Weights of a small GPT-style language model, trained from scratch on English Wikipedia: 2 heads of 128, MLP 704 SwiGLU.
Each number is 128 + 32 x the weight over the matrix's rms, rounded and kept within 0 to 255. Layers, rows and columns count from 0. Numbers have three digits each.

# gate: layer 3 MLP gate, 704x256, rms 0.072, rows 168-202, columns 128-255
# up: layer 3 MLP up, 704x256, rms 0.0674, rows 168-202, columns 128-255
# down: layer 3 MLP down (transposed), 704x256, rms 0.0664, rows 168-202, columns 128-255
gate168:136173148071092105151103121188082069141193148103138102105049122125145149086140099161070110099165141047057138099146159126109135186097150092132096120083083096139123134206170111119106190121085151053163185051199142068138168092135164115147130135131109131163131102129063195150169105113077145139069147145075117126169131108054192125144101136134106146074195134175163112060115141151141153135175
up168:124130114175151130145120101156099137147125076114099165118161167127159130186116137148085143123145114130123107106171103145112091107146111155132143190115180087096135068100109071085107139097119139157043118103117097140146066172091196134080080072123164112107197125089140119092121112114127174150134113095169151169031160139100153161163137105075181131126135120180153174124090166128129095148089
down168:148108110116134163115113112120124139166146147157160061183163132090158144113103129164206158138109124156143168096195202156170136110103132175073117130097100165117138173090172134130118136092134126053044139139080170112109132034136130153154164132134110122115117116066213153089156028142081080146163069153108154128155090128122153119113084155105136130083128113159182135180175135169148117170165
gate169:174127136134127140099087136150074122166150130136159080083105063109129085084147143135142062100128105081146116098100149146152190151092174120126057193027104106098098136125111114125161179143108123168161163096186140090098161147110200118075115100116127154050157085134135180146137124159116090153123107160115191129165124124137122091178140106120147084135082102125069050169085164105215152164124
up169:140098173186111108106145153171115153190196095146165091115163106115123130093143161128123129129105150114146145095128119125106160137157166113173147143122132097141140135118160101126154131196102111077166138113176061156079149155150169174114126104075099109056143107134139140107132133154056174121187138137110118124179116094091138135153107129047137123130132138156137144127125110087184106166188
down169:087160134089163119130096114106136122153137084098085144137101153138116145144167126117180138129147110148058162150141144131185102135114043156106131096110150122120161138150109149197130106092157169093080000139133173093162090104103154154144124090104141117177131160067105135216124243109130111143118145140119088156119101144147145101093153139147086094109127118113131120091112185110112146141120
gate170:132164121094156158160120110147170168135144085162093097158152159077106078138115121175099164135089150147059127119097112110154140163134052121127102126094109140110046090145138112043075138136053106155144127168142130153131191072118170135131133150122120143188172115168086149087177093170091089181148150121092135152150114108111113178082152132140132113119100149098153088126150110167118092129091
up170:123106136132101093181144136105101203180100165107173149100156067101138106079151154143098096111140102124171097188137089142089115175071145138116182082181102118135170139161100101164152140137152125071137124137134142134136114157114140129099074095120131198139111156097125146154102122141150095073156086083195127136132133130111147097123110180145168096110097101121139137181151101104148139103167
down170:104099119161132183094122124087144142133130131127101157221163150140089107127131117206118103140100194207120190126104085144150075137112116163133136085158095107113144136151143108093117144103147120086138165143167173107116118100088135120130135091111085141132210068171114154131104015145085123153139078108156143142109141093142089098095135136122131160102112129166105155063134103137130125144119
gate171:126077121086076162112116157160085110120154115099181132142148097167131098137127119129147122167148067100127148176131125076047083129099200137104141121131131113141103119123141181167153160112113140151173140156151088110133137094141154157154134117173142099159121108118147109124155097177127124161140176098117085104127144109114150184114101158096143196119126068088116131112076135060111136127168
up171:084078155108165145173150161148143151113117158102098151173148091089132068135244184128166138129096087101153142156030181158111100152137141143140108111169161130130131136145107158116158102103116116143143155100108167086113145141172081136148117157146132116144159142142089113153138098163088117123126210105096130091131100101155149126098063251140124141148124072063140113138143140072114166127132
down171:166126133093104107143171158147078055107149128125111138118131068089138177092146138084130124050092110122103109138134102084105137109085164095134114096099132089084138163168165213147116147116110067191146063145144154092143153111155112069142133119078145143093139126123109157128138190113121115146129166159103115117129117118141178115146101105124147140057111130189148130125109158191070104138125
gate172:120087153121116090103170143140194158102145170113130145098104069165121137163162110059137131110062132031108100126121136072156084192083087125124147184147161120114153153118097135121118122184130102160121156074178130072154158119157113164121146167143085067050096037135122144085145114105123068095092180139133101108173136146094138090112131099157106083141084151141134097160114079081137146133171
up172:167064082139094092156109153100088180052124125137133119098129121082178137096192126114201093068142117134138138045081150135073135160142114121124115114133150141134090144076097113114154108107136103092155141161095116103146138102116098107164153111106144188127073113081166079136108140155107184155155091147160215193050128093144132109109159140163168107144120130106155150136124167136126120137129
down172:116117160134160112164090154077147168111128152128087150082185075243162117121149131125135091137105129073087114124176098101143101149115117129128168134071131146144156194144102072121132165169078121189181134162139146151134129109174157155149140117140137118130160046172101102139151144167068103160155146141082146163131118057139129095144102087144136119099105152128145078125129111125099113104144
gate173:172126021112108125136084099158177095117080148096126128118106129114138109152157101137118079115103130077141182149082159141133149142116130056106130177232163123143172159134140128123069083148202118143110172125111114123108119175136109103163162124183128173111125144089146120047149109195149152127166097112099160143121095183108136134078139158088140116130119073128073100138167120190117158096140
up173:144075127072107108196127120134201109125123127173081087126164154162109087091081096120105111189120162114123110134150134143113101162132089106167134083149115122105149187133151100146099158130090127094128114118143110113125133111078142089147128185125099130147101159119154124117113109123116103093153102117109179147143138113082155126129115152099108109153132118176143116220122083077132119114137
down173:155132149134143157137089097173089148157151113151135149167153097136119138145155084117167147153100161115136131144191096142078135150149161152123112136103080079101155136120088115094196147144119187155153128209083181111152138155145172152157144142086128123174128165146098157161112117110087084102156187111103134142076194108101079124114099099113133081180088158151124157135062149142159116122155
gate174:092080139153134140128126149117086163109170167076071141108123097138144100197118136128073110203140078092143091100085064055143084148096123141116142128085105123094105143106088123161112103100131086135180143146150083103147124155137155103129104155092147156084125106119148175116088123131079097133197152103115112110161132181109137124115130090147119169125116125135085158152130122111129106100150
up174:088138120072097181120116094115080096109152103164076099134114160110042088146095173123108165107138146137051117152140132150115099093129074161101104171144116097137094101104106125112147120059101132153160134197103139100111157134129165120106100124141085113155163151166133104126121113149113137126122092127120115145123091099142117125081105066161072117150162159174117041192132065106137158144111
down174:097106098100064129157101099139138159174159192139111087126062167063106110107206143117126145156190117190122112119125152133170166118131126150148065122132119155118116112074095121124139133159144122096107167082117112137083122092109172175152148121166109151112063054151174121133187069142122127120200078111103138068085126115118097116186160125175104167129161153078112065122155057120129179135106
gate175:143130133124074144076165108137105126173110185091186060067141105107120089139129114153052152135124122122124081164129162109073142145098129152171144209116113073112163120088112119108099126134119150150093129101103074120154090145171180134118134134134102111106176147074119169159160132068124145160175079127215119138121149105131150173132156149079143128107142137149116123145121112177133114137098
up175:126098106144123111191105140139106133137080141154219116111142151161195092148124125179106119165152178050136071134137126105129111092141130167118080155137097057133138121107100143120153156082105150110165137125104116152148151142112137099121103173149106166088110110096112229128147150070140155128142139139188162149134141085084191123084172109151108133119093130142108110101143137168094089157123
down175:120153114117123145229185187059113133108126101120110133137111106156127145107099097174173141151147162090139176141126080087117125114123130110107085133072149107121134129148150148078110173123126119120155000105132135105148159131143155155137094096134126115102122142160095179136133252134092148182122131127159051141142152116135164075143126155116129170165113138144122102098095139111114152165081
gate176:124128074144129145141086129135172107170180151126094108112118124171169141110173144151143054190078169119054121120143095101076150063112167148147170104161114086158150088108137112110068115114137115109193151056154069126128163123093160149113153109123133131127144183116202122143145098156191123107165131163079092175106160151116183182178125095154214111139076114082101134087104105080159131129114
up176:106091109094093153162118132105216124116125138096198157089122066128147124188123108133115108105132173097088123033121133138120139131159134132172103131146126189149092150109179114183152117062127072179151137121144079178139123108082149152118130091110194202142143149197129149119160132094123110166145127134076160134096099186148150125084124099141121115126098135111063116132142141104130066181126
down176:118149147132093152164063184174067123109094127164138148114109134137136154146078152150120119179155135074118161155093058143112155110156121110065120135116118153154104102080167068115135096111170170116118057130098113113121071097130093101119173168114140152172154123155108184129099143112142096123116169127145137173192096148130081071108208120090116117126084042142099119135138189073158098096176
gate177:165162159170151127126104067092101122070144124128122124144132161163165120100197130061153138154100121155128088086123147173158120060138090175155082164201107217122079062170123134077145119113089185097154171132114121099109150080132152136125154112140141111123123061159163081139168117129082173042137162125159115127123117105170114124135119142165142055185134164189145096114171130175121112101169
up177:168145136132117154107212151168116119162178085172092107141082192087083085092128146089096129092098114079149198171173144144128101102099107121164138118145151149211112088163123147151058101181113158087096135138087136113158129158141085131138114147158052146100204163177121101097092087193129105101107080108174140099155133151134147124095093118136184117158125149114116122124179083169165099108137
down177:156075129192115125160147131072098096127176064096156148078104141142088107151141146141102159089113112071147164098115150119101149079122121072100175130121142140122059103133194181147085134172158133051124138151065138111075145118125053104117151108146123122180151134196113188130069120157149101117143126115152163172218144119108134191146081135098170085136170054142084127146121093148163144098123
gate178:138097101108128160149133180161116134099085124148156123103084151131102130111127158096136153149170144138106147163123113158197103086128127171131120162161143158151176062113110210155150163091118155212028159135163082158111161078145149140060155123142117114113134135121127100176127105107102110158083161154055100178158143132183092133077157167153162095153143155121116137148107148163170084166092
up178:181114114083118086119160129168188119202149116124160153122140111180159111104116137206092108099125108145145155096073153159139100174118105106122149142115076109160102101145111128135074050163149127082065108104140165163114095144126089131156139195148083114195113121157154152141119144118150118130134104194157058074155123135124168161084150187115099141048152113141083154115150106184127156148177
down178:132169114190063152106097095191100096101079217067147082130188121102094112144136104129143113074118160120150132104059115087103160140110143207166149073142129125156158059096142161096134154091090129115107102055054158097061130176060149175085070115146145169123127147070175154101171050189128114152123102109167129040157106148190109069085130115149128146076144102130128139140160142194112195089151
gate179:097149084160156083152108112194118143082129104114108063102143142092158106151112217138119159154088134112174044227138158083133118145085117157141092125141122096128152112166103145156131181127101120162140140177084097116170129120076083135124106125205099164131129173089092130144139097176039188136106111102094137174067114162121148090154135176151137138118127124133171154089107133190137163122069
up179:100087119076129180100118152141110148196081121094169117126155110130099116133095114113102147164118151171176138099136073116116163143163150171112109186152051131137113132125102156114204149075086086098096128131210099107063099157142148080071133054101179181137183138137108145110129143122142079142175157136157168165182188079144104146120116130151120113160074141133133151158125126061159123134087
down179:126134152135116112141072167217092091138122093118056105157189120093098191116170078140160112124188164087114123168145191089167113146106117141135109080063163102112133125162140106135112159186155138155066057141158155154151162094136183165185138135116177115145084096112140102176084070134148107153072127155148107147165101164159098182177158143087109137137183107125091127101115184194106095104160
gate180:150149120138183156124130152150165132161104153092090145082141105122150167119142136143108128152106156144077080204119129099109152218141096106167153118105097183159116078164090121116132084150109124170101132085087143091073115129119124107113145098163146146065135089091168158115157091134115170149067147073173133135107153137150165093177173137121071138183072139118126144141137156092137149102121
up180:126181112130109106106117118107132117164128142119082146121131115134131193154152188155129103118156144123123136161110134149150132103097146126096070127101118128128167111099131116143094128134131084154107136120131169163100153137165147140150076179171174105100079093140090145111098118173159129136187170154118126169112126081133144059185086117173121126077119094188132100148113173110146168138079
down180:139094190112100183114129109144116152100152170128190129128119150130146138094160100139187150147154123173156138123119077114104135074180154145126110095091109107117080067106110093138167152092170182152124107145157110140190098114106139112144140133137118096159164076123151094106130091085183091132148125101093088116147113148138156117095163134128142172136079137116099145109135090107122097111144
gate181:126130100046103133047147099181161134131143119129107109113121132143135107142127121133124160120149129026032134112114149132131104100090167169143098221055069155113090112128101164144158182116121154105146151054141066138068175084111208137155112122165124049106121084159092169121104125157194137122108127117125153161097094140085126191104082141119119137136153149127112066133106117098099132101136
up181:134146122195149081107166149169143102140152101091164109120125137180090117072170120056135101085160104158138119115128178146144127121112124135105144170166109126151123141121152138055109133150119117126096132109130093165063100107117150092132128141112105141079114089158133137074091138128099173084128106127142090153161090116125062135079156121096146090063121114138056123072139193188053153146129
down181:127099169097105133137134099101127121163124116102130096117107090119161150185107155165126178153048127073141189116141158123121169127137129135026135092133161154159146115101126125208121176117077162119164111127119156138156155143162127142091082078090162114173176182102102173062153154055170076201122115107140157200128065081140155126098072135094180091129113128098181131091126158136122111132075
gate182:129165146098094109117152131139101116102148149109133108181093127161133105124165150133155122071129180150149135120093171129118104077138149138070143145106091160161133111140121126092116151168062196070115153110123119159078128154103198104098101109138132138095078149124068177151144103089069127173101103143139151171168132132105089134139094174138120153181138108105124102102093061139205102112131
up182:093151119158111086137144216152185178112077092190142155103126116105112183118085164116129138170164197138154092157141091102119167146121126117131167116154171118093151078147153115129134137144059093100154139138165151121139125114174150149127071133168095108119066075141126140094150135147076098095169109102018091110092108183093171098171101142099136137150173128093140164122099112117090106164152
down182:134118187113145124132136138215110092117107108123154141122101115138132156080060177139133109205060113121135181199191127130149115133078175157146133130140115108158142145139137164110082110071158096137135115162035171129134121112085097122098177123103136152143183152162142107078115000123145147109080136116145077138143102115158147161079111057084065084096137129093092136098167154146119184118111
gate183:141107090079109153159076156112089181162126195133062115165107093127081117148144111140057099108103090110114128064144183113079160147130118108126142079135116129170167140124102100128148116166123156106157140166121174102119103148130180156110153122176104149187132149113128129126142144071156112103182130106095113092128145116159072142126121191151153102196151137113120109118073089161162110195128
up183:148120194176090146111092096120102122106181122105167156141136117141173156074113142149112143125123197069136112146145127157064104109115122116145123155195120157109185137113072134122134129158099068128159105128086157159155168169152112101083152146092112090130133137125057060114113146153096222052140145133141139146129123142127132125123104108183143103143090123173144175098131124112128150151054
down183:089120147122119145093129124182110116088139140160140139109100122145177115124124178087112153117111122139117129102107133142092102128109127072135143188111085097173156181154146150197183122115129132147117124138105079107119163116166150144086083114088100091120169110111117074170088037119115180145118102067128141128114144143118124095197171091144113089115091132104099153157141143077096140164061
gate184:108121075142127117121103101135127122112146203072163136182120158085125106143059119104160146191148178136168152152145082133140097154078094092173143164141122090187117092141064092158111222092117105134109191196131061086152166112151192156114084095121080149133134172178142143145109092173128160151152173112144134095112125121105178143127163093115147141114066137066111071131100148127153095197118
up184:119112131129102075145095117135059118120208172093164129110076053115197089105139140122122038146184151147158173146137115213086064122137129074145175147155105171165133119109108115166130141116099101085143131153152154053128176152135117120103103112166127098115137166178154092129126130135106142144101156114169055064122148172076205151136143130145137182158092109112116116091151166140117130148109
down184:122115129107142122206151114163091115118096143105151084164092170099141132123137118153141120116150130190147093120156108085159169074133130129124133154132125168110144131093083099114081135109145099118080073073166112145125163166130134110107078169119154149149148138149153061115139228120145146060105116122084133099132152145127135148109142115152119152160124190080163120137149084113185200108175
gate185:121161104150100092142113155143147133100204086087151075124061187158130104157063105081097170094142134064157113155121129179093157160157140174125113145118122107122170109120086136156103139119189128147161175125149069176157093094110127164177087135119120127139086153157154174097189132078159156172152155182029143145104137077087145117137124094119147151152176146087131153113122122085163119201085
up185:188083223120114186119098093116063119150101136117109082190185173141183130149135136170082106157021100141143176102132086089108155098112132157152098112147105100099127102121128120127080160145102067125142135093010119103117129097086158132141091132114077069173081115147146159113137114182077157121125122112170149086210096129139157136108148105157097109237106127092093111092113114152154123137105
down185:143121173153111141125114174153196112053132185187148187059082104155154136138100087146152089185169172103122071136160186114126142191138138115109132142156063154088110156120117168131117133134091159145129076164188136079113090142120105124105190103111142096065107129099109109171088173094144110097080087094156049105126129153116117168127133125192123143118103156192146158184151126130138077114114
gate186:135094139126082146188143176136146095176144154107066091155063070126123103117135146167126056068119118127127119177123141227106103122113147122088089127167110116041114151112154148114136140101086121119084186059079140097117120114148123148133150110137129182112129174125186109147128081119075150080134170128158090162122135122196113125189100145146145153090157096123134137119168154166056148120112
up186:115137145096084166105062126098149182115135140105120167115094074142151163167070114146110110135136071161093122193116141143129099137149145094100126094117106103108144160078158088084101155171171102140145161120048174136100036136109153086097112172109037109145133129075198161190139112098115132076146089090108092141137176165142108131138140111135139161117146119121141166122159131126135088135140
down186:129112088080139223147102145131132127173107178173161097099135142135126119114177143119135127135105107091105117148101089118121129162103164088140112112103138177098117171088099241110165107090098160053110219174103137082107110125157124094097182155129106119101101150197148157121129072106077131077146169137160119143162103119109132099171082111117149144097115157097130191088111108122095151142111
gate187:124070149143114146056102085125143142108149127128080118089151112137159121105142148175147163119102109166178124115168152135051040127150154131112142178168103109127143107125124124087070135149130139109086150111095100154169157122099110162133120102115156049122116119135152151071152114126105156168135145146111104109130127175099132157151157099100117123122138105124114124145136135173126167104130
up187:130105140150171144168126142127153099110174137103219152145113106144109151118073094111135106117118124065199084125113105174112101089116070202127088107086203135099136108155088088119168173141111165120163123141101145139160126174100119154153149128143043145130098104138126142122056109125123160197126132139132144102133143087107111117115140138120152116088150098124130117179140137190115119149133
down187:079192110115189098160146112142130170105073140147182142125127104117107138165152099036120140231099137074224131124140151127126132085112121169136164125090143135104087129104094124122166115166096081128114168166083124091155142119088128153110134116147129154145095146164103129165137136121090177130129179080124189120156164118103119112131161116118127121152195144136101136146139102125116128140126
gate188:122140122065143181107151118183112216130127130121153181192107138127152127124108140122101131122093118100149112191120112158048052135085130153153106232107122117147081129150134206138126125095052147137134144159202169140140134094181185092069063216155132181110147047077127104132117090149130167117122164201126108110175147153118143145130131138142129117142103097148155105159124131181132197104176
up188:151083139119091128190096062130146125073136120085127099101086107135103077072089114061129140101117145109186122132108122198091078164144174144174138169180187111105142148146163134009110122088086152129167141108153147107162141118168058111071123129123155150169116155123094101166086139125139171105113159180127153185080124105128164189127148126113174055126136105114107125118079096144091159103112
down188:093199078112173158109137118132072088161094083095084121165110099057101132108127169078154095140145105092048153167102161115137128201114116142170180139089142141102119136144146158168105103076147115149144105169145180140122120152156201125121139182160109107041126068054143125134159215133092183129075194110087111078155065124183093125158088147220152128134160158116116111116122141159086156163138
gate189:125154133193191116107132114137110151068070114109123104101102125165142090151119168103075131142160090077094141123096124105172109159099106129104085106080117155081076071142121183099115198103124152178125172139100093155115154110120103129151135134169103122086125092115169149081122113130156142124103140147137038212118130164088191170195116077164093148130178071200139091129097186137149156163139
up189:137174143144107104124090134135128149141131132142170135080073124194113138103124169125147163072173111131146192142174129179172080168140152101108127126123114184120131089125086099146109184118152121074171133130148137082121143117113124127168095131163119132138130128098199157184103102137112121127076098132172044185213120135064122106168155193079112126107130110131104124105107129134133135195196
down189:164065108115143177107105104056145138109118081081145157128143124067160112153083141152059102174132154141138100137116123151127119101158130154136190125103134099191147110170114168136168108085141086127076142160163115126078137107109160128109154139088131084114131162162184096080155224086113113078136152104143134143112096145145112135155196110106118104128096163132143128184176165094130161094121
gate190:094103171109164037116079141178101115162076154105103172125144111169157128196196094131165143138119086183135152121105168152169111070065137141136105186134098120108091103115208129120076131087112123087158147107125123130056132145168174154114125142134165131137095172166157133148061100127157120117146088147135221100095106140099136169152103090163155108128158118143148161123130149111049200123152
up190:120143135085139084140129067118183073159092132107118101115162119167124125154201074136108063105166087138159058121084160159082088141146168172107096110131128149141122166138130143147140172149118155096082101129113155127081234094171132110134116134131195093170154137153098059087109145126174152074138129181175120099176142117150120109059137102132121121131102134145147043175142167127117176116127
down190:125075157121072141130067152113166146101109145172078136150108130135107160119087103135086120114111094087074106094166199144124104104138168144163168106116118135139130113127136066144112157151084140157137193097230104117161101144156148115141137102177091131150108144139068127089123172132140148105133150127145174151056088169104125194174168075138120104181108134112142109087134128135103101113110
gate191:126104123130114168136110129076136133066107105120128103117121091189178156147140129176137114138162129152142152075115132193112121124127206128134134158146143163157126077146129153171128131140181159134136135130164110178067150178127067106137149105148139143141100103129192130140139123142093145131101150091137151149122173117105118056117126153109112152152141133132102179111121175105167150129134
up191:132184129104124159124122111143129082130143171094139161181082151109128079174149095102101092091084116095128111113195138147109145030067160142092147123148154123143124142117142089114118059139136162108106111166073173121187059161120071070118086099158117155127152114125106111115139128059090127124200148132062133103125130147126135167099035070141167123126125135140145176105100130107109139115202
down191:114124135138155107105194111128110146165150118137137115101158048161140180178146112103100075119109148108120101107139121062159142103176104155145129111108146122185108130178158091147126090137159093081180209090131154148184134101088207118107155100118144103141098095135120113141188093103119129076108145109129141183135070145093100146136123107074138149113183142076122114098127106119094149112133
gate192:153146132116140075100132189180083146145133066161091080110067168097173149117172125157181097148163147092055117085088083144136054140078182124146115161094132084062147095183087193149128095110129108193045148116148114144144177129157153118170141123156174114113180106068160125130146120098123133131137100176183080121106144117064191083133110150121131119156165097161097094160099177142089085139159
up192:131142115098069138119101079166098104145171109168156178150122147206102108103150108115112145154149111157149095194128122173063053152111089159128139163132136189154181100149165118108090153164088131062148126140167140088092148228159160114109113119129128136112100154110075085110128125129043101163196158068088112117143176077116138085157129124161137181016087106227138085059141136139108136088128
down192:154124123120040135086150101198136096165070164138137057115121117058127093089149122116169110107128118135106109134150147118162134119094098077166122117086112110114029154176110173121115171126070092179116087092137177173122147079093105172156079088137125097121149090126124103145155076148098171129162077198134131117150106164096127143154112171118198116183228166058104110165056152092090112147159
gate193:125125081151145135145196173130151125112113137111115084109177144113123141130139138095126151159139109194174125177117125093161129144142130043164123115139125139140145146172120113118097133157162095132128171135129066108141143122082092220184086152156108100089167150135085095069152122169141136211123126081111123083188125176122142105159131115128127150183105131103145193151120107129119095089118
up193:116116083046180145137182089086189174127139109108167101096132113119164111134099115188068154128086084110099166119059162145064096128143055110118134120134118124114127134135095110121121087138134152150190149059171111177145129087094117133150149151114128147138065097135133149110140113092097158102118080111094131124168123119000144075162124146136195085143183053125111095174168113100148125115127
down193:162194101097168084106118110149106143156156105152118095092108172050142100129119181149095131092108133151147139116104132163121098139112119183107080116181118139120132114092064159102133101143110130099177092143115177172148112082131153141092126061110122196163055223076137108132144042128111154133140132141068127195105147130082088139092118173163145100090188137152096150195119162155120080075136
gate194:160122042127109131136140148186173184182113142124153102089112121131178193107193134138110137212126096143127097096107115135077115148131122096110076127144117062138136156114144089157121136108120101100120145138132156120147135127176143160073126113116117099134114107092130083146194107120110143096144111150035156140110157048111118082081172111159185137115093161149102090143100171151166084126072
up194:169133138169117126107142095133223108110134091111131073062153173181118117130061166155090113117111129146156146125114116111201136149125120092137145134129116124109190096084126109133094131179143181104151114158116123133169050070171170109186145152137080063139107085152166084121092120123161157104084136074115110141106095141115116200098148117097120124181109161180128076115092134171098161103093
down194:125138136071123185125146133079193137115141123090120164121139138155061081136165119130097146194127097093121147025122131117071108089132155105114178149112084150111143161156151118150093124112143072135164162126135148113128130168148118167098196076087122112037119089128122075163195183144144154110155178107086179107119099045102126067119155154173116163090071088096128171123138078074102031078068
gate195:126081094089127136182104167159142112131179109118132138120087094100116098132104128087127092125128169099202162191124139127113131152100100120159148100157138141119088095141141126091157128093112111138082172100131125063083147101103135172158115054086151102123121144124151114140123108142128152097126114093123116104135129130095156149136116201130156055159131152183171099155112065128168152137143
up195:136120104094074146155143148106122117172143129152100193120132187130082101114121121070094042111149104190130117099190200123114127106120101181114145132133116153078145125183145130130133113095137142112165129147111129097128062097131201117103113134139147140192234118145110080141123149075132121170105151121137131137100085050169142149182111146171111134122137155148122124141140086128091108119119
down195:110150129098083053130121170166151103170146127098135132110053063142148083153083112096148229125138156124086098136073167106130099178111117165120129045117119146159096069183141149104189089070109127167123140102111141072147170145113143121088137125147173141105083162176144170133140169092092161097142106128112076115096117136124142167163107157104169089160131097109131133097121104128124116127216
gate196:094111092146152136100162121095099129097125172103145164127118146117131159168107071153074088119122128154095070102200118095107125128117156127053096174095175148080168080085122083195218131162155095127069179124113144196128123060187148117162079091157143110078188089162207154169143138167115147122138153098026133120120169162115118098136166196158142127085174079080136151128115110173135107117169
up196:073144116067133135169112101155193045088128071223138130169072140173109095103105126175178126110171153126129122113135086127137121076119143155088176098067134125213130058123132196147114143129121150096145112160157149143070157110125176108140078122128111130145107112136188144160065119143166120078063145153133172100118146138107155132139119129158160167112144126095146103083114206199164124163131
down196:162142105111146091163139074103171169143143026145147141090139099157130114124160217160199134167185170106155179124122174076157108170151141040145171123081138060159147109151127113124129135113106115138114176201108116129129173164176149081149105087147124216134098140161093078166146176155134113112166177073099091111085123130142145132053108114155169168122158143128102148081141123100162122137104
gate197:108152078171166093147180146141123127091126136158131150159111070120145097123127088136158099101104141143079107134074120102143138153113086152151136094152173138149151160115121089134147140143100122113139152064164166132172173130123142142118076153149153122111113194155125159108189096110125113076097055178085090132116118110138182109132198099077037066074094084162120150183153082100104114139126
up197:110114112151165104110124111119177151128151185105085168152115112119109135092081138099123095147089099167117147169104112168129128096119083129136151161177149116059081132115101146159162120088117148125132125114184065098111089119124114115148166136150149104048145187112105116067131125137112123107110165092126152108183120085118153121161137152123168133186124166127157103133059131072161096137139
down197:140091085092070142134126070132138143056148085155122115097156090155092081069138171174118111104116158110077117129134137168121156126117110129106132100069167098189106117143107092134185131083119227045112101131132108123128191117140142062098138135136109084182119156100070152112177096121095138146081094192136137094120169112187123135135097127123111142096128046133147145149134104048135182111131
gate198:109129135077155191116107126130097086146110161118095077180044156068116084149137084135095172119180109107115142197143104156069119112130169173154155131081128107145133104132135112151147152071085148104143136146139093100148158119155126119122077142142180139141123113034125118108112123120123144141118140101152153149132144130118104140147115162109149146148128178117161102134140136102144122165169
up198:088158142132192102176132133106190115150139077109122152163179068179088128117114195131080135158110101141096138119120082178125147096170122132150166168121106137145162162065092100114154087142123124121183149122173096144116142138180120106091149114151129129142186157139178166075158103091134133179091173072144114144164154168066142136108128143088110150134167166183141101156092180072122153174157
down198:175144100162147109117121128061127186138127111150140130104180121140085062135195213173167147108108156107115114150116132068121088104121094054146126180125113121109153141112128115115108146114085158115141129135130109164128082154160125103141175112155066169158117079123131134158159148124140121116080130136116112222149116140121081127122143206125073128132126168144156185141101143092117128109078
gate199:114120129183113137134135132122149098081033180086111126192089125161140205152148090132141112171111128116141112150115140099134126104144104095194081108188193104057133143128133113127139114103177142137115146162112119127050144071131170129142119126147110090112042111123087156129187126099108130116071164095124106077128132171147140131186124154138138146137068107090102151130193145090142208135061
up199:118101139123087196109118136127085168124101172082079154078125154124144127108030127146092122109145115090115116149152148114156117099122131136114145085099092113113184120132109103110120121164094104123133116158161128137163108133109192106179123112159144085122117127133165129098139117157169085153148136091141170068126136097135223140169125098142102160150151115115113077174147097134174114151139
down199:107154148128127148163138135174105119180115123137133158113098126150119115100144113138095084125119122136096131098075104132166082144165138078142098085135109141114151054161075127116174178118150086066065002112125106152107078171101109114108142116105105162142158148091094127134114159120119062135134124171111111122129107151107120111155106131128127073070101133128080124156079190112119117116174
gate200:163102116158147121078089156174176143119118114154108112139120122205197130141106129160141098155141135150099111103213095140123084108107123153088203122077077127072126126153099126162148069082132136119172132126099117151089113135058080152136103146129122062137095158130156194106154134123138123116169115118118107090121121149137123113109081138112122197161154127077096103176082099203132089190112
up200:114150132135187124078095097165092177105124124073128163185143116155124122173088080116102169070120135124082088106111094085065104121108125209124108156083133182159121101082104125073146142117159147134183112105155125114143139138132145139129160116163113134096136147078141108121115135115190109153134128137109136115146195126102077133137092071091155124188138136088114139100106186102146125098133
down200:114114127150102161136141184109139155105120148142168155149099115074164103083128143206173147110105099141109046199146110123155099139139139081119113136136130118110144160183147137190111126178138097116182036119160146142069154113179127127146076107143164114171135130122093126074133192133088105146126122126187134124080121121126146221129092133101103138130109130137185081131127122156131127157144
gate201:154138160182126075136162116133114145082095200137079119106151126121175167147168153121116131138093113086163099160135154128145107170073112053112136100136106133095111160129099169206119083140202115120132163082172141102133135132132144127149113046159141064093110142135150101122103113172125090059126104119125121142090108165158070134171157166133108140152119099099159155113100164131110167090108
up201:125097180103077179078068154140189114106107102122135141174136142117155048158118144152102122190133104103163135093170125095113126106174091153123114183130122065168124157115092177114119148124115164112099127153137120145123115075117101129145125113185117169103130120176115137172156118131106182193145220078105047156110173129131167192098104174137167186153105100106174184153087130152124145112116
down201:113111094156150061175123148143121063097104131093151185136147103165056170122114143165153181127126107124145073102110104134141132168102202128046166131145166110181124162151093174080067182152138125156148145108098099161113193156160139080208137096105148102092153137134104155097126042132138088176094106147119224136126144109163154136114176157120122108116134155183116103124122093115110144167129
gate202:150126151136091112179111176166157109164106022132149169129049125150184136128096153151124089157151147148120206146110048112148111173104104137168088132129165195099162153111097131109128161153080142123095184102131101063089130116083123194108140071112105123114164198152146125115132098130156147147119086087118112154150151162064180132155128185105177095137136141136125097121085149116111109121151
up202:123092203151136101113149195151114136107130039071134115155106127132176183203133150088043158170153122195169163107165154151105176110112146129161066143118133149157144113159082142088168112113110108096129149094147111080161143094152114176090117115160111166179092095115156115121143126111088124088105127096145085082110103190075186130155079193123106121146137154156158113160106149077139187193201
down202:128094073178125100099142177055161163161172145105146145147128099085120122147196126098126081166126118082099078121173150161139106161191163137118147149121146120092136078100101139091141134150113112133135055117097058091064106172134108125139178103100072117166124141141156108143161240126149084146185123128116149075149135134140145127127120130114107122073127121107167084164119162127132140118090